From a checkpoint of a small transformer trained on Wikipedia.
Architecture: LayerNorm before each block, no position embeddings, biases, tied embeddings, ALiBi.
Training: 317M tokens, 4833 steps.
Each number is 500 + 25 x the weight over its row's rms, rounded and kept within 0 to 999. Layers, rows and columns count from 0. Numbers have three digits each. The size before them is the row's rms in percent of the matrix's.

# layer 3 MLP down (transposed), 768x192, rms 0.13, rows 111-139, columns 144-191
105:512457461517473483494522485443523521518499514493512513503516524545483585531484534505499494502530497466526483478441494530479529526550488472509530
097:454479523507517496472493501483497502471558483501499506522497542474558487471454434499515471511531460495521513527539471477460488488499501498476526
104:523485490544496519461518539450535448534525536465527486533482534504477493522496491516485479459493480508450504508522530508509477496466492498507478
096:507548476466482511507475505476460469496509525505461470547513500534489516474445530472578513474466490493492530537510506514471469542458483525533536
117:492523491455472502508501562493533571511508518546513508491494530450524504480503532517506516515487468486527467506489491506516493524498488494482550
096:484493511512497491507505527486500546495522523524521498438524464481511508515518474455481464527520468466499548505512513524542519463530492517523460
108:537509449477531492483533521505492521536468486540447487521532579483503487541541495475466491483440520477563546492484570507493515507492519518520501
097:478529433519519446455523499509498518485489499527488544522487504487494476484524559503524534511483521445475536467506521542487496489501497495529464
110:510485503481501500519491476464501569481479494509499486507469511500494467515469525524458511489479549493476510518470511524483481539456490505516506
091:488554513470515486482483495533545531518480476498482491540476505480463514523522511486508543457521528515526477513527464473504517480452496496451479
106:450517491449526510520483510503485501475505436483514513467479519539455511514477450477446473454526517540507526517536502524490492504467504524510488
100:531487488459478517509501482453500499496471513547501520522524453481502500503518514475543480471453532517503506551515524479499502479481513481478541
088:478466531497494491502481504479465484512529507485503487468488486503526496477475560483479547544501512472492516530525516470460475463494477469463500
115:478500462513511479512515535476456485500505519465505504476482507507515513449485524493498494524523482504522500460475524521511486487515540503497521
090:483498512497490499519487512473502508479546518470511501474529501506519511487474494493492535481488472475476494545519526518484470427497488503492482
112:501510538470469507489500529520470530491502452508521517560509521503552561551473493469511477526526503539499450511490464474538495515479436478492503
100:468510513507491540517514485502531509479451529531504476472505495478481484505494493512510499511483457505525513514499509534541501543532451462502519
117:509473550527467533537495513530494536462516520502475535457462561472502490514488494494509492516514504460490466499527491486541509472525487453489500
092:519478525504524500492488516497544532487526475482531493536472490541539533508535484517463524529516518494522526557525458441495512520476505476506481
090:491496461490477533466509524489495499486516522519450458540515501537476483491459503501532514492508479521533548510513528535520492521514510502478488
106:478445457570493502480517471483494518499517442470483523493498475522533504512535543500483488464516528549526532487535498489512535462462472541512522
107:481495490492535478526568526496499508452524490499467478539467509557473498520464547478508505523488493521473510462527531452518478485465479519503495
089:517522503498503522473510435508515541504506485490542472494470501500533463500495461514525509496502523488515515546530513513474495473495488528524484
111:470454504514474485493508468462517513496527568547484489457525470517514503521525507482503499522491496506515518510470541490491506498455504512499523
102:495501450494473525552522506513467514490478516473513524535514479488500530526481524475493515492450497498535493524496470483519460507501496554453474
087:501510462536531513507498499520480523492485508534474551535470446498486500508510503514539496510489482509487518553514503525497523486520489509555517
106:479498515486495478503462503476504481543507572488483489552481490545522453468541490480523487472490502515490509527510528510453505493464461493477496
101:505490491454497504524514473504460533471424506486509546514504542550545502538515527497511492473510450543505455533490456482549535495463475517524490
102:513528523508529513492525496541456537515570551492508497500520510478502493483517498495519487457522472461505456500469504543477479535534501446490479
# layer 3 MLP up, 768x192, rms 0.171, rows 112-139, columns 144-191
104:506469516477482473550521514452498470533504526510479498496469481505482473516485532548556514517538481462510496533502456520530513532491483512507489
103:460494528500508483529458477518529517519518484517511496486494466498476543516462505504536498497503500520498520485480469501503538514498512553490498
093:489486536518508475470486523556507513527470503478544526477533513503522558515546463496461502484508492513470483468482524452500544507456508492478498
109:523522471515527481516509507501480512512474460489479512489501552529513483500513489501514524476496508497560491488492494456482512494514488501469468
099:534480472517482480462523471475498540509517496496515510508506470513549537475486535524501464479487528459500516480529524487494515520501515477486567
092:501482493508498515518447478552497465548450492464510473494460463482524509552514529500490539475493494500520485490509528495538503494505486489480532
100:515482555510522500539539505525513477492517497496502484483489477490543496517523499508467540496496495533506451473519488483542504487539502532471495
107:528487502537533509501488505514501491516479478516453487469473518492514486537505534491465535504480517502449569490462532501527485520506503540474485
099:500503481536504526494498506498471506499487504494541505500550481484477508521545466490498468498514478457485526489496527494530469484507524454485487
107:498501470531502502471482501536492497491524521501496487547499523538505500522472492484481517498476494489514522444515527455512490509552529513510497
088:512476512535520495515489449514508545484529535492533493469502538532456526512421504463515470526524557465479509491540500512552525482488527473534527
087:512511507494469515479534482476529533506515494512509497537510525490471527511526470528465476505514466486479520478485542503464502498529518474517469
112:508501497483515497542477506534490498482474493504481484533488540540531474522516476546522503485484506501511486501466468515492545478450457454489508
096:535507550500547483505508467464547484493506527478471526511534473484484479544538505474442492523507496512513448500485478551520486477452454510499467
110:445486519502535463487519503472481496511497510477512483517440521504485495514490487495540504474499505514535502526524464471499527450527537481459495
100:489485496511538535525511501535509528574477511470496558458506521505474511522508487445459515538530537519478491505498513468495521496499481513473497
113:519491496515509513494476488476501518496500452481498544446464460498493527501496491529500488506519536499512452513519544496491504495510436490502520
098:481445490497518527471530500502463522476504489494529501456514487496493496528527522523492539493419455465492455453501548531499504476502456506464483
091:517503522468530495479501444505498542482501503485514568461472529464483496492508502509525538521499526491499483494498510470510485514500455535459518
106:523498521475510514496543530545499518489464537512471488498504511494484533489492483494540534509495506492534462527500502540545494502453500512449521
108:487482564509468518512472507476516497516534519475492517515509550518511537508509490545517504502512481487489456480538464459512440476520448472528526
105:472488504481534509526489514486504507556496433561474517503479516510465563508514486526500521532535483507513481485496498503520524528480468468454498
107:526543519526478523548505513464451530485533452540539517487512455469488471453469500544435501481492522523498454506480494480506531533559467450538519
105:495548513529503519482461446481510489489515472503515526485504496500510492560517506522508512557499484463471493501561488525484480535481482541494492
088:484489482483537482479543563506502514457499495540507464467532493500507479503476499505464489500519503517443501421501497501486461515556495501506499
111:544497506493493470495492479489517507469500500539480493540451512474512493453499488474529521538496510460513529473528472467513514513477469502536498
095:434528502534533543514504538483513488528505533543508473471503453472493480446476503482499513496465496461506487449490503485510546521504503520524495
103:518511503500519492522481491476483526497555531476524483479479472505478479540464519493501511465506458490531490532529535482509503479484482559515528